{
  "activation": "swiglu",
  "positions": "rope",
  "qk_norm": false,
  "attn_scale": 0.125,
  "tie_embeddings": false
}
Each number is 128 + 24 x the weight over the matrix's rms, rounded and kept within 0 to 255. Layers, rows and columns count from 0. Numbers have three digits each.

# up: layer 8 MLP up, 768x320, rms 0.0629, rows 676-767, columns 32-63
# down: layer 8 MLP down (transposed), 768x320, rms 0.053, rows 676-767, columns 32-63
# gate: layer 8 MLP gate, 768x320, rms 0.0597, rows 677-767, columns 32-63
up676:146122116107140094125166120115149075159114123137105186143091109134114135141102159142125136165121
down676:141106130167132123134120151082136149169147142127155184115117164151118156149109141114162146106122
gate677:114121131154138120182138131141162100132135114122109141129126158112099120110116155118154158134079
up677:118168143141103079132172108143147146126137118173108126115154106117131135094104114128143127130172
down677:163105136121113124147177110127141116096138198142137137116113160126166140141185087106129117146165
gate678:081140120160130094088153112084126141120118121135115148167138162163099143150138133144114122118125
up678:129125137145082116131131091114127149152131125162087096154194108142165124177099135098132100133131
down678:116143132140143180124076160106145134077141129066167165093090105139136136121114137114148124125112
gate679:093148144113147124140115092136131133126124153160157139155128127123144121129114098092175135094108
up679:160146130167099152128124123125124153124113087157151129120161092114136103127138145145095091139159
down679:104062139168122122121106120154134140132165133177154148087106137078125136125110119128164107167146
gate680:143141101169125104103114126090132160138109165186065139123131109141113104196148137137182112163130
up680:150181142114125114114119112164116141084088146088127127143129112102128101123144088132123162111148
down680:150108114179139086105158134096156111121135138159100132145180143152139131138118158159130111142159
gate681:144157140177125121112077134132107121144135130108108157125104136169118135121150130082155164127096
up681:090104112104111140204085131154154159092117155099099139175136110110138110174149100125106122151158
down681:153130135120124136166121145125165115110089089167131116125115103161146153112183127133140100130142
gate682:095136149183139133140129138086117151117097138138130102132123093147164148153151134113091102138111
up682:111099091150130154104145111094110113132118149121129135122100136145117136152177120142146081119109
down682:151131144118134131140132087118111145123148122104129123199164104156168123128140181113139132128110
gate683:164171120110143129173139088155181112142099149144091086110125128129140106140136166074124102117112
up683:142137098108141117125097145132142151125130114117116148127147131108060121128133119114132131147125
down683:079119146158158099133104145110130122138111092115127147148055092135143108161098153135115091112160
gate684:111100122120138114082163127160155145130100144137144115118126163141120134098150150108067060136136
up684:150145140126168100120092131163119133129133112078152116136124076134124144148167125146149190091104
down684:165133161133148098081114111101147144132134155135105126148132119111118122174102142130183059120116
gate685:117146093145098091159125146144145163117116122112131118110106101099147109127126102083139115136150
up685:157130138134135112128150173079116153125122126137146178141113129131132112183102116105109105151170
down685:144107153088088101115162150152158148160119167123141131154116192175144146090117102128150145166162
gate686:169101143116142123103130102131106106131094118142154190120125110134114131146178099178101108143162
up686:085123163120124096136103124132106111139154130108116142105114131138180136129163115167134077086111
down686:082104104121132162129154121156137126144125126157111104110141171112136169113152141144086131130136
gate687:155160152133126135135138101128116156122140146143145119082142104151151121132151121109149075173114
up687:105143084077096134135100091148098100151163102102146165167107169118132137141112129117107083135127
down687:112113105117096130135107114128088132150127157149124153114150149151133136145122102144145110134131
gate688:129119168107147100123138095121096086084100100098138109095111102144118100103092172104140117115146
up688:128091108110115128120132137130128107144152114127087149170133114114163120137142156168134128144164
down688:116116129114116123126088096116114121113077099099154145122119084129179127159181137160169111125128
gate689:158175112117081104116147112123165192141145103099153118124168157126137173118120118106117110122157
up689:109105112124173152132130139126136171147142133129150139149131142134133118137076124089142153120101
down689:150080114126096126149116164110124156163156160094131126164159173093104092109134109136089106118082
gate690:128080168163089128127134130125153089113095083136155089127143138125113092118130173087113122120168
up690:128132119135132131131111135101168142120152111154120149120122162108141098122100175150124141105145
down690:152133123124115145080143106118107139145132129129136098077154148119129114124157120149126092110139
gate691:094107151125174150138088114103104091119135122100134074123120135123138137117120077137134136115129
up691:126148111149146118128164123107134144128128127099080138095157118136164132122120135093146111117132
down691:145184151149052152083140179150121125161118132143127138132126090142107135178108140169155088126129
gate692:114131129091167115130160130137130139130135107143158115125136122127125130160140131154142175129136
up692:170149123151127129136129087147126114157139163127123087120135130122156135157120086151151108138113
down692:092145127062112166171144121115126130121180137183097143136140133126117100124140136130111133142114
gate693:119129106115155112136151139181139163121107138126092087144130147098112140178127114166165111105151
up693:122162122136131124105156155122149105146167146149158084116122075124108140116116141104125153127228
down693:125118143147165131132137180133170123152106125065120123110101138112146133101139084177125133120135
gate694:135112143103098105117107119205121144123071103102153072093129150092130140138099134141146150115087
up694:161089154111140151125133139142139120164131119151115101122127152118119112077116121106125178150095
down694:135123118144151117132058143112128194105173131139106151126150142145107101143115131140146124202167
gate695:151115138127154113106118087122121117108110104111142113141111103146128090139141126121120119129115
up695:131124098115138126110165122122090121149088125127105126088140097158148133172109142125125083136137
down695:138144166118138125123074114156168142142137127140143130140155104134137091129121146174134145113093
gate696:092113124117159117117132130140096114124112169124144153142155147083158104129146114118126110146167
up696:141103147140126134182121133125142141170100139179120085097086124167121108105122163082084142113062
down696:102136131130156103147158179087124116155123150129103112142117140139154113148126129116128122159107
gate697:163132100136128147116127141154098157144105135146125100143150083183098130100122099119159090136104
up697:118150146116079133139196105125145098145130163097134131086103176164148111183107138111107133132104
down697:142109156103141144087092147098149103133133088150149141154119089181132122139120155157164063151141
gate698:134145137171120163151106110166106114144124135134134105107123159176142099116110129136194122167106
up698:126140171132107154133127113154137117105130169126096126107124150099122150093122129143109141121123
down698:190148118125109077157136102172148121078078146118138103146127123144118125122121134100113148127152
gate699:187151177095154107146077112111170124120107103159124099093125142104104130129130147135128106152196
up699:118154198124157167109160134131155124134123145100082140084119135179121151100132129151133138143131
down699:126140146119152145139116164108188097120104161129153132124126081105125109099170111166150104115168
gate700:121157147093178102126130119104127158115096126131130139147120118121144153125131103125144100140166
up700:121100109135107131112135118125134135123139155108079115107098118164109120127117108137145123128104
down700:135124189175129093090144147145149126111165100144154132137128134106083113148103164128092168096136
gate701:140140128138130149119131112118109102156164129128133112111172124175111077143136125101129125124125
up701:153090136115126101146086084140118163118110129109169140116108107109085137141106090132135138134144
down701:140129173142148133125129153119126093099115144138159120135153142050172089129154134158121174154166
gate702:099132153078066129138102140154157158108111151119135109125093142114097082104079131161131124102134
up702:090145124159146156111077151176105124172107084090152156098148174114113123151143119137129143168097
down702:138130093148101142165149146173109172186107155141166140108162144186100111181140152127133159164115
gate703:137122064077152157122146141116089119145123133132107142121151171146100104128165109121126128139106
up703:143143089123122132131120153127084156132131157112163103163130108141135121108136130111128110160121
down703:120113106112129137099163126099118136116077115142149112090143174107102139150087127133154132112113
gate704:128089104163129115157083093093105161119111181147145131135114126153093135140166127120124076120158
up704:135142111113105086115134115135159099051104085144096110119151119153127127113080132120117143135079
down704:137158136152106122120156099110128119173116099074147157152120137125119103116113196133115138140140
gate705:118130118114152108111099153139077190093133160118082135147134086114062153137142107117142130142139
up705:139118142125140157128159121151091055157123172167138168089161127130119132113150149102045157101109
down705:117118172121145144143167170167156128104161165119110105138119112160147141127142123116149097142128
gate706:129109137122125121122154146136141118113128132143107115117110094152139078141168134140141113157119
up706:100156132131141124149117163117146139122122150095118117140138123134099164095119117111131129153115
down706:133106142118142128121090112107152131109117123124096106113167105136105128132089098107130105105123
gate707:162156136138125096133135120134112111165129096160142125149146167181105135137132142151139146140146
up707:141172154116125117130114107121115145106075159110111125138168148155161176063109134127149120127159
down707:115121132152146098168136170100129176120148127128102125118184110109167119092122115146156117137098
gate708:158120116128151099108116151152145104107135099099046153107146147079121109127102169134169087134153
up708:061123151073111165168148114119130117144139123141152091114144131135146143128148155122132155088115
down708:112118146106077148181107101110140148149073132103115135128128150192114124141136114117121185103137
gate709:140113093053123106166130126132128088148121097096100113158122150071152117131129177151152122151113
up709:131141169185116140094099097148141131106136180127116129098103126100080099175110125126134147088152
down709:126107107175109093164170144133125167128164118220105103131115145189177102197127118113157175159097
gate710:114146166125101081112162077134130126117117148154178079124114157109127109161129141153142101136103
up710:135147120145107161147085108156110085075130141082137135130121120139156144122102151172141116181142
down710:128109127105113130125149128143117142102109123116127067126154082116126180097107105145128139121099
gate711:110124119088083156135103093115141106177132114100139122121124115106152133098128131102175104095116
up711:119120131163133092125166131117101099149122122139148128084126145132112139156114136141118161104131
down711:126117164106125143106098116105128111151115124152135079164164111122147118184127162135102150123166
gate712:106117131124113110160130100151154129126158155128161127093119150145139119115139161135123165103186
up712:150148147120116151141114101109116127170118145129106115118145123150090085126129146154105132124091
down712:132125142156116118095115166139103141072138127123087154166127149104145100129138085092093134133133
gate713:107154131086149087070131153112162138116109113138134183137121124093136099108120126149139098125127
up713:107135122126127151121102114137124151138118149131192150111135111156127134124129111128114128087114
down713:128146095124139102098097117150146156131139141142155119106167123161180110164150162130114134144101
gate714:116145139104142091105105101130104128101096111075099110124151117123107074135076147166113126126169
up714:152152127130160163140145094126118096143120120095130138151117117141109101143106127127145118130127
down714:160161097119121172150109144137128139114152119127154118147130128146126137133148116140136116091146
gate715:158086128125138153117102138148143089136176143106143162161162118116155151170125173128107131159135
up715:120142090130137077074161113115129153107119140155147100145132097109143122159113129106138089109100
down715:126165148107106100142111111124128097063137084143152097147118106104139121170118143151119118131133
gate716:126127121178100111081097106137115156145091167110179115108132153128170129094174151095170080130092
up716:115114119101124112132142125154138122141113160135120091191215123146125131130129137133131130093164
down716:089080107112126121109105145162163200136145135127114137124148132086152141142153158119159100128140
gate717:139110125158123128147132153119178166110132149112113082110091151187112161137128150121145102117192
up717:161124119147141110130124146134099167114119086147144130158130122107136085135142108151111137114114
down717:122161123152121188125116144136171114095075158150125117118142138141133097145145151102148079123142
gate718:139115149133122117115106149146101122117103132162141157152094179131144106107183148140130147152115
up718:134122121088153104170159136079134141113146099123168176143102167141128126103158162105162151116127
down718:088163108119173109105122157123132129134147090105179116143108127097102162129146122119163185132139
gate719:141079131140148117142145084171149117112120135115135106140138141142059114110124134124101093102156
up719:128109183115118172118136109116117117148135124098094105187125124178124136096127150137177198134140
down719:113165126136117143077120166112133130115153134106111114099095101149142131133111114126145117163118
gate720:132138112165159135061104137080065182116127140125128122099120169156121126084100140135088110126098
up720:129133164145125121150186160162119111119126136139076098141134143131148122148094117130140141115130
down720:096128139138137132171114099140148123137142153150094175130106112091100112154151129128143154154086
gate721:130131154131101132138079088110158126150155109096156102154082111113098123155173129132154130105131
up721:174080066129165172145110113146155138140161156139145163103150125108120133119133145111145125124127
down721:079144125133141172117107171105115149100121132133107186130153156121120122087068165155127105123113
gate722:137150169175170171167154119158118151126134150143102089155166131141114158147134154142131107109105
up722:133090138111145133138132158113122137091089133131147098133148104093112152148143077166146174103130
down722:175140114083155116153110164099117119161128158136112093133194130146146102136084120088128101101152
gate723:148131105157128139171152109099111112111123097106175102131085162154132090115114119124132114095142
up723:118112092170151094090143121135139172108112110120118101107196124108165140117133129104104115104176
down723:147105137117147129113087133072137157153152101149112168128116106154092165139145146125111111119143
gate724:096145106149129163164103156147160152132188107120102149142130131132100124179140109126158116125148
up724:136099136103163152153121114168102167101128113107138142157172094119168108122079176126161116094194
down724:147135077123107125109129135118143133136120146141113118137083111161141101079195147121087138120109
gate725:131155130110129106142144110154143100135133139124125177088154151118131087127131182145134172139133
up725:130131132122136132125114152126158164146129201142118134177156130146129139124114118103122118154131
down725:128162148066135120123121134152106170173078132129136110095159106145155126113144167118111118136092
gate726:117151119127129110085093103153106109140158131154116144096153177138182103099104105162122139107147
up726:126081117174135104123119122091154146140117121128088155094135102092141108141159133122147083154165
down726:192130123152114127142137115120159095037126142135136117162127147107084133128127146081202105159114
gate727:117131134117160102157138167190120152131157103174069159143150107152143101102136163086170137126065
up727:142121125129155100124089156156104084114168092184173138130109170083146162159070167156160079115152
down727:134110122108123133130104114120126129107134158134129127118114183099115104099120139143151161136126
gate728:152102098141103127142144120072124136118130099120127150121132136098119100114121117163184150086107
up728:132081126154130122121194137105174138130116099123113104104113144127156162123107090129161137124090
down728:125127164122123144100109147060104144120163127123140099161139089140146114149142095140118109131138
gate729:182097084160148168089110100185133118123131146142133117158126146152108120126049122127176118077107
up729:150152101165150075132060124133089151169104115111140131107081108083138172136133132129117093129123
down729:134089099156098167105132153160121140150099143101083139149115093038151131168069097160129121149102
gate730:137149152115124139127125135089156190140096147125147144133132166114145098093134120173124131104118
up730:122145141131060127132132137158104101104104128098102163120122074111117146121151139154138186115094
down730:149142122155155152110139125091122131146096104114119108114128184117099126145124135167116108152176
gate731:150159133159111111092069147147185163148101123120124101101103115101142124084189151120140122127128
up731:140140126119148097111151126148148149118123127106160126144124169091141097073104128119119145168135
down731:110102150103122072120160100119129118111138068146148147109122124126119144118123111136121144112109
gate732:162162131104116121120124134107170132105133130142130113138118108151089125151095123170139173152128
up732:139118120101127096137141135137089094097091146137207120133072149142108165117183130139122140137106
down732:076138138134129124178143169157154154129149146108151121143135108117144128137129146106143146128142
gate733:110202109155112106175135133130109106127110134113121156135138093143093089067125140159160115152134
up733:118152116142142177119125103122142153170124122148170081144135097071137148157150124125178147121128
down733:132134158125131112086112155116111124111157140086130117111089144157155127110156120080081124109143
gate734:116150128142116155152144122081142196151120154119149145137103110105148107105140144133148154149103
up734:150144125127082148139131100123091113150130137116119146114088173140123116136101106088120098124146
down734:107104149125132144110158153100110143100107112131110091141158114124174104099120123127134147126118
gate735:134130135128099137142125146129113080130129102128131072120089114155134147136093095148091117121129
up735:075126113131169123175124116156115119110155111095150152133118112173130088135113131091160160132118
down735:120147111139158124093102140124136088135097134107117129159148156185142093131114134125149114098126
gate736:122118135147174133140172134146142112156134172109132170117151106097122080130128114161154122116139
up736:158129155115111123133143102138149110124124097074146123145121178149143147138141162138130160113125
down736:128126101123111125133085144114162160092129088127109147097180130113131154118145172107088140169128
gate737:148107140124153099171113139155134094167114133101115091108113118159123120135121136144111100133101
up737:092142138088142111052126127148140132110108093070141146140096153115125108090113109144107149108127
down737:133109123098115145174108123129094113125126115181088155150163147105106116118155130128104142125097
gate738:161120126097130126162140132095132148147109108117113087157148122138099141129141106168083145089136
up738:167114132087113106126092129109164123115114103120119146142110102101112126117162111150074123135139
down738:160107140121110141125132136112103139115131110126139118168164096164123118157133174089124162113171
gate739:154133145150153161150133164130165073129087121137168159131128140095089116111136091114132114080164
up739:123144133119180164122145143148128142095117130099151143095122139138147135094162091115130157143141
down739:159102169112143149161144103125156119094116154104107155125125097088119132121132091063119134098120
gate740:158156115148126127153129168138137179142094142109109180109121133145107128113140117167138127129129
up740:138125097122153116117105154134113111139143118122138129146101141158121133136124125160118118075165
down740:166133158130161136098130139056133162104125118183180104153113112098161152106129134136179143109177
gate741:147151127070173142144125084126143097127094135126136127134141131129141126154125116132163089126116
up741:127125103123112110114160160169087152108111160131103097135120140114130134100139157122093149105147
down741:134104139071138119128090136125166079095115131107128128123145094124099141089127139141135091113108
gate742:142152134117118196134104111095136118113115136106102102143127091155142146096086100186105108118130
up742:095117146163110105121107148072115126140105099112152120165161119096137129149194124104130107104119
down742:105146153133133163124116098167146115128094135111120156110152173104144161151125121097079153160100
gate743:168141113133137131110147117114115112141084132164129106165060139135153092136164107123163137126129
up743:110120075133117166098123139105153145138147136114124136161138131144148081160161141174110129160107
down743:121123140108135157098115118124111144144159135120110156104168112104127106144134119122148097134124
gate744:152149100114106132116113130110112097131161139130113084138154148125077160166154127139155177147111
up744:089123168119126110139147132161138146111122105145122154157103095130127139103111130107167089168138
down744:109114109181121097146084170142113161130138143117155136109118125082119092143123107109146060142164
gate745:119125123149095157155116119131148146135152082164166129129104153102151130141104152124116141140142
up745:116110063131116118147143128126140122132134137115145129117122142098142142166141119135151128145122
down745:115155136137123094146156112144104149138182116078137129099156130143112110105132116082166145104116
gate746:105108103144108191130111115150152117150160138132090156141138084140095109087132134088189152118184
up746:135126089131095110143119189117125110075111127109151093158120144122115133160174125106115133067124
down746:115145113158132126148117133163134116119124132113112110091102166038152113131127104103139150142168
gate747:181095134100156142136112117129098135178111108157137188142136142179098169172153107154118060122111
up747:117136107102105167140134137145160111151120142137149111152140129125110143143125128115167113107112
down747:097129153146118141126146110150161125156090096090111166140108105074113101109115140122140126144150
gate748:121150113145148173149126150171122109131121118135146122102098100150103112126141152118188085089119
up748:133135083137130117141102103167162162097135166144105185124154135158111089127115132122145150145120
down748:152113132142127119123065124097104112131087140120136170098139116121123164149156101108149092156099
gate749:098105110149143090180136103111148118150100096088108203112115148180113120135138169152125073141175
up749:129112151122088150140131140082177164073136152165101165163104146129131131133133126134153170157081
down749:139138138120159159138138134145141112126143138101142147106231158152113121117133132176093129115106
gate750:149094125142107137121126120104145154134106127101128168100154130183123158121128122132134118141125
up750:132117139136151138111119165135126082145153119111115116124132177097086137116114097116171153145120
down750:136104132105096111125113100121142148152127153144110141137115119100129152173151122117144107128074
gate751:157145100106160139127136158157145138102132128110124138162101116133085119103111111142139130136139
up751:113170107167108122131112127136131116159104122116126107141105123154154121126154138133148136129122
down751:176102177143123161128086144094134114125122127107140103106144144110122084150158150117137146094109
gate752:147088155161132125100111143110174128121107098107148099132116085106131082097089125162158104110102
up752:149150107126130140089149159125153117134149134139128100124088134099166177111107144119097109143104
down752:139099160144124144146113121130144146112170139152095104166080175123121163121128154115143122105110
gate753:131142134101151126157110118131110138095132104142130165092164113136129091139131082178091143129148
up753:163143130144127149119162121184108096155135118141085134151115114082112157135130170119100136131090
down753:134112121140112152125082115079146162127103118145109092123182149094155127082130115130108089093108
gate754:091147128141084155143141142118155107166143133099174131127133134113114180131119168127149120127108
up754:119124123121146094134118120166099129122113138129125091101100137136098128122087162117164107154125
down754:135138133103121152104107174166138161075129142133165146114158112152137126122097118141095114128122
gate755:137105143161113157137119160114178151126135122136124127136113127115107077129109111151144072106107
up755:114129115133122144129111125107100115160119151160118152153122136122131154149167188070152144133129
down755:078158125125129090172149165063124131157067117150130124134105138142199163142123142137129095141130
gate756:167119137101175145158086113104144098119103116114091138123115117098086157135113147129123095093155
up756:130116089134135093134110132145144163158091155140119149119117119122135095150120128100078109172154
down756:096142087137139048127109100153112144156119120139122164152118197121124117127093117157106100117102
gate757:162144110161117100129126148084144129148122129148153157132141106149101112092136137141124125142133
up757:153101130142070138141128150150127107127115136114130135104145107164118131120146118122110125104139
down757:132128139146139136112125148167127168131157127155124120126098159127107123071151125147150105129161
gate758:157121105139111170139120145129109106085111123082139088095124134155110089086126119182115167127122
up758:130114107128139117093159127087121078107101135113117124116117113089125146146132155119097094155153
down758:141130109138109150138128136169121115136138141125159160147149133100120136087116120100121159144128
gate759:150144149135086123136148098098109101120139138118098092161146115119152070085147120164133118143140
up759:115103098085157155105119140105131081082119160093145105173108131102123140165100133114150152148120
down759:123136169132131165145185100114103125057122116120142175134101122154099132160113113086063139170153
gate760:122142136075135131120169074141128095137099145134111133145081138095132141123100162110153065126169
up760:127131116127104164142147149141135131101126120164148113135159102111150173117121145157120127101116
down760:151144129133139172097155102114119130121099193118100123142098138039177109155106080095165163082113
gate761:127112127164119120081088081120151126154147127134158127172141115164076121126141122098138101140119
up761:115093159109109102161080160135123117147150101129121146125157118105108137147166148135130125156156
down761:140136099095100107167148134090121168142128169085167145125153183147160135152109115115123104168148
gate762:084123129079127129133164141126076162117164134105144132090158147106118129148133112130141125114100
up762:117144062124146142127168172126097114144167146160153144125096119087126158090109127144133135144103
down762:147170134104127154105112117128165111101155108134112159109165118102127135153145142166131109149119
gate763:127075099108126127163118160102128137142134103133118134126119107119113142170154139141158114139128
up763:111136155142154164129115109076123131157114113163115083131154118102093163099096090097129167144137
down763:131085103160102114142109127134132143116154143149101118178130118117146126159144160124144118102128
gate764:143112137145121138160087131103113146155133177122109160161142124154145143152138132168146130155119
up764:114157113152132134093134142133138118145185173063152107129084183154139090181136106137102143095131
down764:088136108093128082089113176169097144113120131125131133138135118179086152114108141105116117094149
gate765:145098084106112098115129126130119121140136154150144152192122088155117142143092179146092160139104
up765:061126136094125153148134117122133126110109119109082169112072126156152114119119146160148107126108
down765:116130102161144172117156129099146152119118120119143130193104120112154137096105104117152129124137
gate766:142106108097071111154149086129107128080094107137123121129120111161129162124113141109142121131141
up766:123141150076122120148128134091124140108091143153165144094122148118131149141117102139131142170096
down766:112118124108147082105124127149164150126110100138148131193088150156067140134147149109170086101124
gate767:123142109172111111126206140142115135149100103170136084133151139106101154120127135166111134118144
up767:159141145127118130093159153142096121150187158109127109156065142177095127099107155115142134180145
down767:146134088157161102141135118142074102112158164136134115161088152135106119121078116109121152131142